From a checkpoint of a small transformer trained on Wikipedia: width 128.
Each number is 500 + 50 x the weight over the matrix's rms, rounded and kept within 0 to 999. Layers, rows and columns count from 0. Numbers have three digits each.

# layer 4 MLP down (transposed), 320x128, rms 0.0736, rows 55-91, columns 0-127
472481565445517543548524463521520589519484526499424556495561564480546491474482542482511542417513518421461524433539509559509541439412478486488533450558465537475485402528566445489514553597435497476464509499496495537527389520463490498479480511506460445571586388503573494480478567521501406530465572585553661440494525501430491536514351493505474414477597545493462540515426451515499488458477
506495417460384560535559433511537418518520493482564473502484554505498587485540483480551498611404580475436477485503456405504453490556475409491526537540471402489490522487473495480477540438505525527466488495477410475509488443570532544618534468492512512441433399531505542475599577427586455549506471497435553569568475475636561510488530468489486510384618572517442581450514491442523612579478
536480648460432468456520552470563539434455557510536489583534462510546544486525536471466505529472543467468474449443419495492410485566580512475506498499514564485426464450506439550497516540491551439464598607514530430454565485483578535493487483468476452497501409500442496457492484482512491461455551463500412492529510415503491520411529505451480450619467467437493498524457430544417472363440
402466535392584459576433500534429601541467563630510541535538490452549520457580540448444598481391482553516512472543530417524507573452489558532403445501520524536512526465474529466468479403518484567495491434521535494529541447458438540502519469523474416549555461509420533507477570420483478507517516538448525453502463406559506490618548560515479470548488486468467465450468496523479514525480
484522515447448532476378563431470476561474495482479433487473476482512476430527568468604496542476594519509482478501412514556491486466546456516476556499527460441435436454510495461444476490459501481485561569547530553494517468536481546608506437555513477558471430507593564403514487544526502465561504385462437408446557567560548457518514430445576447491579570548460486478455586426450526519563
543527478599458478486557651521293546538518545508442514429440491425507524645483504427506507515481415492541477544491529486627460383531474490636504479468481489429466496503592448528490483479473457462558515427520512465346528449514562528508577541492436587517433530465558495509460514475528509527482569603468452468494479505508429479562473523410449511456425454574558520546460493467431410520552
499517500479528409624576428541535470432551463544561506557494545499536546404430572550530445494526445541582487468478459542487564509483490589511494463554476496574504532428545538567442492411428552548471462461479543564441420605485462499506413464469505480454433517514527466536476523542525576562517389554476486495514531511565526518493480413541515519444493583450535398571519559449431484520518
529555517581504492533397571565426611495484598518512496495487570604480537430475516530526431503517505447493553512534547490495519463520472485526455546423552469500506408548454449463569538476506431509548428437619520611409476547479538429467507443523531481512431424541485529474592543521500545530467544527467503648423420481413526444464525534514391561509509501479507543578524524499440589496596
453553383464483523499532568528482500402536537568453414485444532559525588530493571500523394488616430509497533528478521535523555489489543427482464465504533526446494546525457454449572491563578497493556443536467494449542504474449536478567450459503476471446517497474481435435502563537608481501530517447520495468535559521428507453603518483495465449513484443460444501431493517545582525447522
534543520474476562524435562546578516554404516452426472529443499448565481581456469506538538454377493442462484495611539462581533469464508541440450455501532495545485436474509496452458564535441505505406484571535479467453478542508540524516543604570478520506472484619520448465408567529494525478467527521512526478544410478554483529506464373471467544516544523553494550518444500579478430380497
470465480436368492421547498500510441509398488461574413512546480609479495468526415453528448496491590430522515454572532511578385405560480532538605477542460568519489502507499455573408536569472532352524471412509510499520543427478510515468546518447443581551489544560522480501558452561488476537425527551517521431477434488499558572471529487502525569498472541471519508455562472529561499507431
411512467530474450613606536460481453445456540463495573533571548522474495501507530492492495386416510486544504589467532554509506491461529387468606453483405540414519508527526485435561507515576456428509522497453522478528483548497498521567502440547489584509546395539413491499476606486518475518536450488497610448514551538505511451417479559498498546500583447503491519512594537487522478491565
529478513503488505493467451555542553527498426450465487482553454561478388422583502542446502500533518480437508425529457490506514530438567499479445446532474533457568426465490499482500456418470415538492479515493553519455599494493470442509561427548545581397448564524485465519527586381552422509542482353488465425497496524527531548525479548569489509521516487455506423547499453517545583586467
488517594459467489525575488580482443549393472500543515472528491503487396571523516602501527574392482538485510562521508509448525443417482484505581547552457485505504518515414537424517572507385569391525527492481501516482582522476430446396579460660463537474505431449497486483477465529525529440539476594549525470528479424531464548524498516475421520523553547494525527512516510531457506469453
465458560417464550534555464479527542489520592553474553409488531541471590483446513533494562515513516534554535358530471521471434561576430448462554494471558471553469505407517511538550545561536509577588564449589617525427498468586462485503540497511526496565527422496528569553523509509453559492456474557450530602488508533518576531575484565493407482458531468401530455510556542522564392453461
542490458522554541445470405422452406508524527499494486517515535414387486476395517535432520536457506499627514584481534459526550476468380493492507475508485461505477502473482527465475497516509505494461528374449540473481459426552496502543461499552484503545468476508414575433598506574534488549459619492492450569421477458588582511513541488502480429567499536443531485448493582559470618502526
552426546418473519426491510475509566497421477555457422556519497524449488501504489600477582499454552516399500447473503477535543462471540519514596446452500567483480524433440501492426389442459437494438516540507545438534541595394525503598556502509478474511509383479437460474558473535509495509499468504432507502475515488535491528608526471527477506527464478530585423441459559422517478414484
523439470471557612545486394479484482470386501495526580451484448401467491500520399506526405451555505487508569549486492504506459404419631411403535577505539475572483563400427546507531504584463509445539579472532481478552442557428487513553671559497551513433532491485528552478522418493647456587531488533559481527497490498465464428496489443539520535438531469524403531488459435596510530478541
447533522499572531492487489440512556523475484466485564627410544490502488473521509539465492504565423480504412470495569492490535515501625467572479506546574515492511580466523469488507528412492468516482492437524501493451469437413574450531478515552493528525575522577556486574451598532493567490554518474527532469494494415440527573484496526435490561609404467463580547465399491457521525488586
440477573488502458502460581456510483483484499475443480503554575450477408472575432524488481501515525382476497482460543507476528528565539427569506492478512509513431486478387517587573495527520476509527536483611611516492459461446420515512551435461551536480578495532424454544539400472532491537567516485363487588541462506521443511465534537474424554507440450542514495459607410554505545492486
454607478592434450482493533473512422449488500495421561479449488512557471532406519557540446495538534464588432519542472513532532514520481462507515505479429577516421548490526426484497546478534560427571559496512450489526492520391478535578508425515453423512556571542544582524448600496493627548470431471517507462544421452457611566544488405525569531494578461469434420526474474511381429527520
501509408431499550511434546515551409515511462510529453471586554504506473584535443486518476393564401435463475487544576494461460488463470493495476428524415557557508540525486443426541525462487447459500553368504529516490550466450420509480408545456537488479603596492471560579454464434591439517400427479564507532496514507549492551562439550423521490439470410528461536527491509518511532507502
508508530462451425528455554448488583487535447353510454532540529518417509444444560562462420516417407517598507584531438460563499537433483520579432513455413472461563571446511442472519490454499440538441518472517455465543459384430447483536497582461390522543457567530468506445534443544470535485553514448442442566486415427557491498579408445429441527435407537378365512474467429550457439462513
444539504571478460426473450459465426479544415547453526391524392486432521461490506457553487425442468486521439475547477567568494440482504486488503570516533563543496435522485498410499540465413483569494464529532404533502542506474601436570514455445508562478521436426498390517516471531537592456469559553444527579482619489452503450435481462525491571472538475449502505554592443414441497545467
485554509552580598574450461481452516492469477485510513482444474567512519511477448567519507563442588516510513594492492465623568445502557441444536464525472461463500471413490527577546508552470538529488480535433515426560453592444426492456455587495563500568547567441467426413496487467499565549466558505474560479426507555480492525532608438386418593429445494514532445493458599506551537499453
520497486482468490441578534457509534513499531451616505510477535447463474536530497543448510533527523543464551461570580475531462538541433424466505563473518379542579473497551528526495496576389468419466463496552490527478561471447548539465505450464479482563530559606614567465476519454549495471479582533552448500540625383423447463547515547507472464526498479452533499524520583487502631474497
485360437386396514563528452554465438427475521525453579495585518549519530430383550491534457508518497477402429589568525445552533485428518459480487425456517513480530570524584446543525462575570450527502501406531540596504587401484461554483457517493550424482493518584521546610440480394514441518497567428557508459394531501585580441490516480498546573540499443483538507548527484557484520487639
469453461517495536560359512558492368555478515543528464466445486565563525508449522449634575506521495503459495523446607530613429406465539484556556501477431492439537493576541501563556476436474497581556435488566543533524470536605564449413535497447432515464485556586473486489515602557522522496481448528405476558405488502545462535512457454425528430471502540509443537566487526520478443460451
565523516543475433453491406485527449654446458480448562492562390478563599478577533500502509476554455494501500494449540505530433488477481503497478520520519565533444488547479556483468498521593498492487391567468593517516514510549541553506532498436590403484495554462536503597446530456538377559377515404477485463482429457496504485455433521471460521516497491572459449434428542475501507450606
439517514453505543522449508476534418465529560568417531510491505409457521520461430451597318442424416521626420535458400509568524485505551465424449544456529502448458455487575559453579496531554561426436573504483472543569481540529579628449518483551478473470472621559435427502555555544461403482483539572497521483523530538476417548449479473464547457454538484599472516548571539501421435533542
510503435489424620488442408513504579508480541492609557488583512529451472591501521510468531408441572502426457436438534457509520489386487537533485455514455521549516520501532507490497470487474470517482537547511463427532444538457412392549497459537539506487576503541500452486515534463515466460431511459605523540564539457502578521403525467600540586513562556523429453534565545503573464526548
431474552458495519526532470586440484375510547560540471563442387464547476437516481506538422540596472456504531487553500548463513444406537470485508562424491432474561511542407448630462417550431505530472479509467488449524536417522508382543463463578562548403397533517489495448463551463598489438463454566473515530505464561565497513541491504473471565460457478564472522468457489505509487479563
506427516444482437524513463456458487460546569564402561528447541498495516477501441470492484508586483506475514520562582457400634507466548446463425565584566491533499514471492587552413532470499462458556565556438479437494519499453480495482470549383484510466506449566473456506471391484473468505542467492556499472421525475437518438508425560560542545545557492581509572528431440468494592502480
407503489494520577578497486427525523478590433516502531522663488549436589497485506460457540514383543537536514425490446521517482415540491441461455492493595525471613574504503414476598444472527506527553554548493573522540538493550464548463578437457399452465565422520518552539410387517463469507532467499478563535457573481450421410509490508520555465444535445445490447507571512465511397459564
406456533601438557529472514511493564618582483594404524495460491476498497546506529482642596446586395484453503499529523430487501474536404526530504387535426510429540528539569485487495520507453444464443537487545503475521548528516517488453587513543479479509589508574513546458544531464570460502377426447503374505524526508534529410498539420440508518441505504391497492495490485519484560474470
472462517471433531430475495459423530510488538448526555560477449618559483588482515526547500450394521518597494499499470437474423524525449518419480510496423457506509458518586468528504523510544551485412551460497535507577496552562566511499483515544545510574547408464557412554505463469477444537528474457597468533493562393473440494510498448491555495542533514374484513466496532457456483489494
503436492417576548459491519521548500488455490437487552540590435443452563549529527512508584551459644533513469551537482503525486520495436490577495448490489569439488489485531499549584483491428577547505441429472474424525490557492490551502587485432548497440562446522537492541451449510491495442511510448482483541486574472563511452547463438467411566517460469563540443449456501445561476513538
# layer 4 MLP gate, 320x128, rms 0.0734, rows 56-91, columns 0-127
489609485550483446419567493488364604503572543424496451490438473457513503468500491414502459452494503458442525391493568519472456546514449556467493517615449470447453530565468505521447545527466430458476539475473496465530555516486484575451437543503657475381505480570514442521392482479499422574519440548470486492441489466475609492475489479477512536529439439601593444482540456464490446415518
468477497452427502469415532470408571469454546613467453502442459443535537520495539509476474555572502451409493473474571545468599517511556583470441521397377495455485451452591496455439464520556449524469454585465545568439536495499423479480587495559539451592482434497454496505551599463519563497548488546571558445482570506500489537475421490504398505482490536521510473403528474520512529519442
446557452368499536475553465583590480595463548413493495466567457552531445516524494638501515588493486497518484512528442540451534510541509580504486518524583536524464509502491410430547439518441503550490455453458464479532489549532455480496551573448492527440611540508456428535463499461555485448558518416523495530509551487511544568444440466422463354508559444415508601501500490452468549515591
567538500476402563460519475447522486463366530516514471499586483546505517381476538524579554537391498535481480543483527496558522519455441406473470453455491452450470483490511493411555549539498547504439577461460522549448513571552445534493567485510554480587450392547597584586453509506494562480514483506450414518439518547611492479440505497480595530495436511571529546464507531546502467465579
451489517511446572472640476542563408464464506422502491513506584504617508495472467659501591567557576497510490508517563551470518450516451521408496561530543530407504481421424654549523600444531519464528492518511483472496534517540500450502476502419466493451591491459515457502522513557513596476442503464399397466421486558583516538440561516459581487359432488486481418653495513545550514461553
527555615588513528526458513567509553602477525503576578502442522506507401612544519405469504583482581469440497526513550526446549461475438493409502527443494458511447431562503488467495563524503545605512575506491493447523492472542489556570553501523413447515536507519495496515469537516452505434523502543559537522472492503532476495490521560638434518551530528486514424452419511550503640565561
465581572536486511389509504530441568539413441543527458493491546464590502540441512575491484493545575517466446530421501534478499419555357563529517451476407499401519476512465541461563535454515513529400523437502541467478470430561579398445474439426491473508560417406497503503486509447599489490469508467439472510520515481460532555525496540554496555518465489582469495383374515509564450501540
545491479525474440539437419449493483551441456460519581443538477521504478524485478472427569516472530526511457471525410473420452468487520557544535517526533495535547456439626484513495549460461545505484515454506462441547522522505520481402478480546519506496507592485513541565454400536479448451547507569535574424455468574499506521462458412487487547526499501478524464469495386506424543552401
622456502487441451484477569443525447512521548461582548486477547458573508602490459426521487501452519480578501489404534438453459473510490544519489395472480629442579536538518481672452590531595465532483544494469453423430480450504417559452561541560558472531469515501567454524573591506470529491511548476510484531439504530495456569468562561467450438506526535493504538599525490573449561491600
598528469448533505570528484523474499461583520566474552517471448521527560405492573493547415537478480502437469498647411456596518492612593530440534486447439452439494449545443463500518521524603553477445421541551469507520477515481489556531465426555485419549488454522591578487514579428534545470503485528491514546539544561498522485542563587511500468470461530502520454454487488526449486579512
509520490548448421501550480454473467363500481602483529458432468524444492521485436534509462534434544525441541529497470377473458499524557490493449453410560495592465499515486470472486550460520438484520434570459375516554477518444515508490518426465507423503531501443493494657532469541498492424486612547533421545503511507516560557516447581514459509418460527452476512511517501504600477499500
550547530556436553442436550537417444527556440528426462540496492643486474512470591384577465543489442532524486493483489502542556491479417452456560496470453502526428474484488485481506511525466520424440478459532436502526483527492560564516546515454548433475505471464519516526643422479489544592493526488566498544486571537516460506522587506529546481479588521495464460525490464556465548492484
507586464451415486547509529518446485605493577512474496462494417566551484477394502545417574513583450541494527549533550465512542477470488526522460481540478441486436591544443512503528493516551610494496474457526564556500547511520498528478611571494528513515468512448430534509452566489449571496543470564420493560596513405526537344470603484452390503541532503553435549518559435470583504535508
552548504470448534430436564505508494446519517471502676522584453540463541440486540501594479404503537482581457515510487489505531543536457439428503532568520520556480470451403533433473505554459495528618508483509528483449531426378482426421506499555499486516472464559489488568427484507434529534563482447524499537512446483544480537446466477430449459489520502431452492418605477529460516450534
488482536497479513616566590459593415521524487455448494516521470507459562483538529468512495520508521528413507467472477525439502498488528452488541543537549535585492456515476502579397516376456536508516541472475519513594435535488471490562537449576515453398541524492487405533457569452574477538524422514433595485484572394522452503526543552549518523515532541572435508555501405442495479493496
485580563424476558541505464432508352519471415458486553498552495451462530584441506490436402493451539460535574557500580513533501483462542544494572519576480467535489523504505424426547528518533522557572537570459528428500467486533486459465513488479483510472527489499515428550471535574468463523388504537528545456466513479429478461488530496549495386489580536486622520572553487524492542562483
474640525521410465477481577498429562467534544600522492503492479570458370508420568441492433510457508525514450530500518457439578520586490570488527512559443573459486504499509359414485510475565407478468497472478473421532491421458503486519480488466484517550466448485521453542448548565506576526428583413487476483490460521513462485523453494512540411514530534502478405565539470492484489499521
583524472506480437569472523444566503464526447497517462493541492430531520571503420535582547515531613489463435493551540474512535509438460519481505407574532506523478590447458451504497485510490470529440492525503408533499498502505492484444583448502553465415529518527567569582492555549528545532491506461566587508531439477549524534480540481482552598491518498476485540463493372545481485465492
493482508490477548480527514383467452561527580470524471529492568453398485502587498451456489516571490534441530488572485586477497425509457551524475441488467512522378529434555480465605515476541460420477518452538427517419481502477460522571503511516580486501469540556411452490494492381538508521501532354529495528532446508523498451560430475534503521455493443513508451424546503545555477568547
514576479465480506548523579519402350519471435446484523508440592533464555624556454495558456528510467355546538598467449438546497475516537564505517374493504474461462451473440507445555504429589385487531480455531528508441436521440535486474490605452521463378558478539396487510542474546585499470506525460489486495499554461461497484585511442499551508478477527466577537520539515434559556461442
485515582497427552474489535437524459463488505460580578414445607504555543512518556538439541504517457493514472509571434502594487502484586476474516530596565537499434497567455433500497502579474484462611469581472561406594451546510505519506491437490550512475459459431514447433583422443452468533565453518462547520529536489470520528432529522426493511417523468454591468462525462449526511470555
418582459560470474599536456582515482589525464604583420515496474510548568567453562558467474558447542447515473557594621408482510580423535462541524468586571497482469442545561414524459423492483549506381504526410482560493461509570487490517440500413451536487495536416605503476576498464480452501476504445421550586511521504502515466565471504544422483543583481487490468480472479488622511417490
499452503515529524451483533556562446443541581587498441388531517575519502457466600461505407435542439459559520459486488498534511505529507553609530487462472513489541502558533463448551533484518355444527454471520567510617397541483435550478499478496533480555452436491445448471459593547552533459456470514490475548413518509496471503467509502479536542530440488513462423422410536472520360564397
418484403549531559530462436471543522511468494533543514496495662487469480544452408530403523594491568475465528428585544429450499481457429420448569467507474462435530482571463543535494456534466552515356461443478513554525421510457449607442387556487586584572492462495428476477373452434495438431566565534536576563516412510566508471481514461417485468475468502526503551486459542477489556499514
543550525507458560503494533447562506453538532560492513522464467502608485472467482445509494441398505504584488525515409502494506501524509571586459458428528578473481525537419458522450489414587505529465446610491463487527387524444521476485527527385504450522494452461503437426470453532501483492456391498492499561618452487514488549543478463543461498426470518500523501457500470537441417528564
420516633524451479484447550442573494539569511425498467373448549540585439389531593532564429512510511531516505505416413516446553613400544534478431520468518523501605511549480577542544507492578473516527442455443476524554509500552470503588445449520442491557545537516506431488442550590529583437563472538514420457469455429532532530425423420631590415490526512447390494538448477519609477544462
481484437429488494544605463517510597395482490458532484532583499483505491453418474497493493469440510485423501452544475520487505556500529513431462461597590464608503513512433530467411559530467457505475512476516449518410414500383578534499417547497557561545507508444541495485509492432549463563472604495463459549651511469468524519429545473465476579452558520525498591432495511514463609531499
517573453477429463529567514462540535481543492479436496533423499498603463487626500514476510527397473456519525505504556439562485404478438486428450572474521484443427422524493502577390422463490458504521490436410570545553492566494499498466428412538509420430498466411473584490441600493488539466437462562438522495416430592492574506475497466456479580529490582450502533442493534374494523506533
450509420473489519552461640517599538514487518492465458513403526468487438520570444535527573526462454458545564468451552514496567560533498479475524556378640529488528507501505575483559514532473594580458452547624427576574542530467631464486521441402501507461525524576508487387610524452453607508445533496581515547538532606489471520483507497502503496438539500563500502457526546660498500488516
498574485443515468487541498486524543427482471556452393452409509500491460522522531511465520567440451447545512520479449460571466522517602570497485493501501488461553453562445494429435498545552452473530445468429520490524492532464504506511475489467499543432455433614444532475444505461475463532516507529490492568488574568520511414494469528481488499435489492578524521556455450478587605400548
499529550484507414425464506537501488505521550509408497539617407461520474468534500547584514515554544512528512420491464498489580467518562513441505522576563393552450524427521491544556424552512461574451517522489590531467496492481548452558487488434437448457503486615470505506454547543527381557482494402485412529487470468483513472437563430437434601431462497453521516563517519575546610534473
439554488448530529445533461475554534481527505516516468421502482437485480448527488495506487514484478495463532588537520405549563418437466462487589425528432513455510620530566497547621480588456472526536534484467547523436518517477463489445423507503477414438470508554606499455519512445463475538476605461510508512523487543448624524580570453460532465509434478481440530510544437534528505576436
556526442476531483603501435552492588539475528548529476467493541493558552637466423480403460496598438430473519389573522442497522470569441572493521614483401573473481537469513565524568574558643534419390512601514584531498461528524486503581513523445542508528468483469497531430504451378541501469507536471459541557481613448482522516455479474519461445475489440533477478378545471549583491649406
543546471476480538534480531493518538441478484523564525402565488564386511535492583475552488504566472496452514561485413459562603455532513538510503466523464441503543518548644448508547429438579499496432531396546510501531473373446633501448470471456503525544504525534510530523402484513560462488434488454535501484438507483545481533511536498483643510550441477542413499514515542465576510487468
547457516586517511554512495471511534457520439421547434523583496499527458552442492538451401535476488545556506506512414509535478471499568388444445388464532482434387552424452500553459370539496458551503531526453567479562454496443495488496548437493532490401512602460500426492516512538566556571476549489500469537431475510456514476441524454561509510539580537489538410540482422436571463514463
582414506523535527476525509588563566455519525404469480617533446484407528524529599477501502546446512550518547549459534579493512500464497443446492522446490486568381521505513504571554464446429473463578475528425513509605477536451505509485545434492434520524489465553522454541447460551608523413516484483530497586438591461509526486506480380497508559473487515489421480511449486463532544528557
# layer 4 MLP up, 320x128, rms 0.0735, rows 56-91, columns 0-127
501425495480511532495470504459540490521481540539521525546462514499430517580550472597486489492469476450585525487550539529479471517453553507493335507533524545541434502432581413504594451464547432517380427527568483480480485480555495593530510458500480535463524582479381588470536527461608490520446516480466568565479449508579478502453453464516465513419486496436413524533520517444472527563517
576531445532476487510489483546512457449546471462482485548616510475458504500516470548562536526410456400486498521458557440550447504520458480597525599524529555581558499575419486504544481551539510495488467536560481390539494550499446462482490591553510560539515464445470492490511504432593451549479476385545512489462551397487447471483554579461497536491525576515592459561444480471494490351470
474460474440543535518545481440410443449537519639486476539486488490474564469606522475562494511548553568511457547442468463512456430488526560432470460488529415545474550449452621445410523394462538434436499533544523507508527479540500453491526471489522548555552492566458574513543513419446429584439431465482441463513388526483492485623474444566453515545579462554493497498439510540594516510479
460577486473480530577570487438526457515533543524428512535598513557550483459448490544529513472342406480532523455468497506434509587523474476471453447507541483552514531515494429439532456471401456553478476491461539557534377532455476493468529417480468473551481548475512498376373470539554608578456532553568530529468528524457413459555532532463461424600509447494543553484482432490476439529522
518501555530468533530364499445545462552478546486380521515430432423475617513475489450435566494394400473528493590519553549467376527458591402526474514494452514475496502572609566490426373436533534504497495551503582510515454585439586583456561514537558511446480498614566426514572560483574462534536566498501469520462534481565515530574500518524477521555490467425579488410493511496533429561515
489510526552454495454467478521594614575507509507550512519484490491551553446569530482428503572463515548491505491518506544577473492473422432469432510450448454515528486546488555464587506534439450553540463525457524499428467474458532573491562627519462435526539520567536556508475544550500468548571616525538556507470515413520429577462511478531461502490538517516494415430421487426518615409472
437534599475431423518541485455511508528451551502506492471461506540559454573456471630505455518533587565554457592398488419459517549484394529514572468465425506473496505559490478448550500488500471642411418504457422565426534495526603444474423498484495472428505436498511460549469421436537534571516515507565541545518570521449456601486472442541529485479458471583433497556550468550453528498470
487536494478577460544492540455558464551505465501490469508488550477504485509507501526506531505528560397531431526452457493512464464466533433515432479519522511519482501496538439531487581469536565533458456463608487577522513477585546577469421531554497580410503556470501513496529491449569483466521528571503486472509475424448533522557511452468446474498535445510458406451524530585400568537433
485498468539514530502486430592431545485435530536471571448466528480480561525582566462530493493456512465486533499469436430541647581585448479541481525543397527532496517463457476438447504543501487346547411517615413506499596505551472437473472439416466528539461506547466515483452478507532525471505532505504551497392579498492571484453573508519539522400498548455534577533478542601506539548495
389549494580531524490515472378433466552552450445444436526478542542516526541440446490485461343474496504445466485455545541377355579392476511564508549479548510517553572481613492533521485510459476446492535488466521485495438507535505599523418581480439543469513510500473444460489506512401485614400562532487471414510424423488502536541523393521582508473572462468510490454477509495471639559458
470613439505431393501524514377523466453436481558497534473448445561406470452437532502491532431416512481491533479515568467529462532514513444543428477469509441509452489436552407422496521445561455413515592575439493462471471543487541476465530415456507461501526370507459512661455487530516459461557498526504499472462507522478568486516441581511438532514415490537437524525566569520599502467490
423528551402615581517530512440553422480494422505467510440488454603495528474514545474461433481516577494516509475551506511476437540481538563485455495507538485525467433531488559430474481497423529522473481501475462503509526559493532504508524529485423516481582503495547428409481583422479491528609506466544499461453537445462454604472511520530503509581438502518596464512499474566582599552473
405438419627536530501463491543517476616410558609438476469455472482497417503507545521539500458539551541501445503533497465436443424427560454547553504549427496494485470498544532483425509497473566572513525588492453427471533499484482549462482472547543523430476385448473487497497504505575540566415503485502498457509462462510512569471542495526591511565441561425543424520401573493541597461498
470497535465557493518427472405509591468476474508511530445595514524466505561435494421490480474496557544492471628438520537420618601591491468551444457656494460566472463479490456486451436463421515514498538476480543491446442470390416471420547479521509474540512481510504472536519470476420558498555487461441474467557423473541504537410538495446570477507527498479530521475479525456510537532451
514461457569408455532495577513608536511541513533445541499523472461575540517550427521453471469476479477478539473495482473446524483394476504432440477575547512485461571470533469546583479514539490510439472485539495509517479528557536467602549517498518505495443520492590460463511488423552508457525517464402497431478508479527549599426584543443387513523530536429453475487551552509469523509585
570520547447467423497468488436483455505539507432502477518503558527467549498496506576655499579478501478535556514495558485564583512500450508592484499423462479533432543468497563488524502538507527501461472472486551442477459508477554449541455495478477493570492469499461526596473600519461451481502512398512529472496502434497447487446515461461509542521490412469550526517395566527516552582499
474455452501561602531564409519596517502460483409455542552493553540490555555545518513519555492494466494514518508591591581504460468456502423443423567518604441517428467414525604515495542495408607502503502503567547626514491538523420563470598564509538520389532441417510526442514428551523474499528522569485461531498523497474536481514487548394447528532390479503447567487455451564571503536507
468456618454505523520542507449491550485442497577526526521483615597444543553498438477424536486458540485454440572446574463467442552539556512487555454470523538604510456524469499506504485555567463554454481553494423494398528431500519468503520515498491484490540555575525532469519564526515522532460399504492485489516442389453521514470528458454492511514537486476516538493428458483534536530584
520456523507453506524448465490471498509402458545443456522557499514489398590454479539442435563538463490592545516470451409418494512543483519422583499488490455564532482548452546544405451483387465524552508499509554449467465506516463489485571509489561490598434426480508500412502475473458494443458449564511551497515523524487476558445516485443493499478479535611479553491412496368494549590465
454362428548491503583491591450468535530454485496537557563555450554541557526389497509436487464554508487475421523548459558553494567456423416513459476478436483607430513458525498520489483521426515547505461559394385537507529509490452511513529496415503497433503538521424573497488452433465655546492400512447476522431477508491513544510453465491506470443568512464438504519446481534485478504497
505485488487417432511498528484458551578501561474554473578468434551464438485462558491469452549512465606478446618403486458554576511470424489484487498506491473432463484517535578554498452547574538638433516472496493498512552510583577483435534533494402500415385539585551468442481501545555505436530564485433456456481419479544411538467505475549516459613530521510498452578486547534573490455421
469439442449456517367593559457466466448554503519467476370429534473477438489582447515589476503473504574406515526478433465441554467588470561419480445488528433498530441460477517503527442452437457480466489537525356467551552546541473463508549541543524454573417485417541523452397606506517512493528478548525524540420506548540496566477636574563531439512455498573493437491372532474501496541471
443544585532472495502559484419547498557451531514454471538452476393543429439469611467475562485480479569508500494579583553478451525439626438496479526508578488513487490437503457455412479546505550558399437541422528483464506529404560506500410550500537598506522477526520506544474506545556430625535588471452508506520454489435545421473563371577491465520465516444469533621531442419489544491592
516531448408459492511461479502542514528480493519507461443446392501530579504393426439472495628418537466591519601428397528461556466390498509497536337453549503469456510477522448546494516489497521434496483471406497511495485529532482505480587437594506461493544507515518535485427524439513542550557402459560642513435476583521525569533522465481410571488577528552465431520468480506583451491553
467520481492458531461521527560466496588584517500464444498520466597475448442566455491568442465517506532514441567481517543502592446458451522434506549387558535491486428528499508540494426517464442531465503528484563569508464594471602504462547482492476488526450450463536480485444485532491452533566450475434490572528448418435524524545489554556470503448475448441578481436513607538554392543421
534408506568439518588402588478483419465510529574459462514519456578547544531561490507548507552462528466401487540424479447460459487412483513449479398475513536487397524525499529434419552533477410530527438509423438566467468499559549595520505428491600422599490549455607572494508523470449519528461455511600461458475473552440406522539549545604523523377465533500499523496522500495481481501547
533491538477485481534435476515570319536561559585501551543484478481528483495443544535531495600516511451568484533508552483521425416532453478492512405381514489513492507513516580545490442467583581493598462578477525558579522502492470508448563556575516479419461440531432500423496464539489480586480496502481635583442494505535454495502462400593446519561506604451500455457525467439419499448568
531434566571500540606538536478480408464466513547504517476562479580508461471462490529428488433498544498600483536348525530536487510531412507429416494483485515470470531516514528541533422564557602536604456530565487558517527531498523434485505459550546523550440512483559547486567551461483508502565461415554496441432509407539443541479582550509384459551471496535503528531445520479600411428406
502624465499477536477353619451549570457565501401458488465505509443480546534555494496558453498402499555624600451443533587571510531548537478562419555465582568499587475527516513486589511518501520510453438474483475492572567532464546530512541400444546510523458596497477471384536561521520608526516522481561572510516475539493352517401527502523524468509565475608519556441551522635506500481538
466538526459430526505502497481394534530519448480461524491568460512487540470565505541498491469447584492400447577541519488494484536397537539515591515395492627497374459528557485579500538493560543522506521477556526403482523484428486570527506482481532475561463476496472555469466572493498558470528453492571450503559439513423496478530492448494487581425489518542540464475426529469399499474456
539535553590454600476522520560570529425539546528517551508475505480518442477463445524512514491539490494526653528466449488521358505481515556608540503572473413475551498515426500560527621450553456467556528550480494546549596433449518483525515502467491504495459520445508476422536615538584494500430472516505553484470421540541556517610509514464522466538533547485552430537516457535524500500477
501486551484433472459600491526413549450552526450564571425475501566430523453556523526491490507493442537492540564510501427423456516427529504506492466469541441541455490481504501468395516545490435486450533488431578392478529565454483445430495510491499479484486504555540550564442511373523432519466603462495519471484469577538553512547509539450413615483581448499578485381554497488514531551431
514550525368527486500563395527525498437391548470510516518564404524453627578416544498557470341573445527471661429464472540584498554514568541565496506444475511492589470560571435555596511535576466492582455487482545445586534468464494509575565470423597542531474477526530494522496486422479468469509523552535517500494478401513442452436487387481528509419537504527442475419564506501494415474577
475455456459606577468416483481463560432493402536453568460456513533572599514529562520525581507506459495525416490502536491506504475466442507582499485420439483530588553519508480512457522489440458414464542415510552483524493514482598535400506435512553412574497552530493467537565488476561440564515414515530524457547486528498590533443531460498536463489487499422485474437559569522536530397518
596509458509490446500526543624493566542479490374531531510535481485513520449467545489490455476511477493495525426533533492544413439540544427519476434527496481465519551516418495570486502498534598515561480503566582515570476556475482550499494455521537476385520538461489434492491451456432572551535445562530440566417461506499401548544598546519547497579488474471555515530501540476512467465505
451582451484426500417408514482531535508416504455538408456523551478449515573437489469536501464553495461480488460571557409487465483517479481459552592558500497488494556484581527501537503516431515473502541438473494457490585567509445605512466504550523544464528486545407535578528522454555498512568454425500532440594538530453448530503471427524489534542423503475451504446478487515576575511459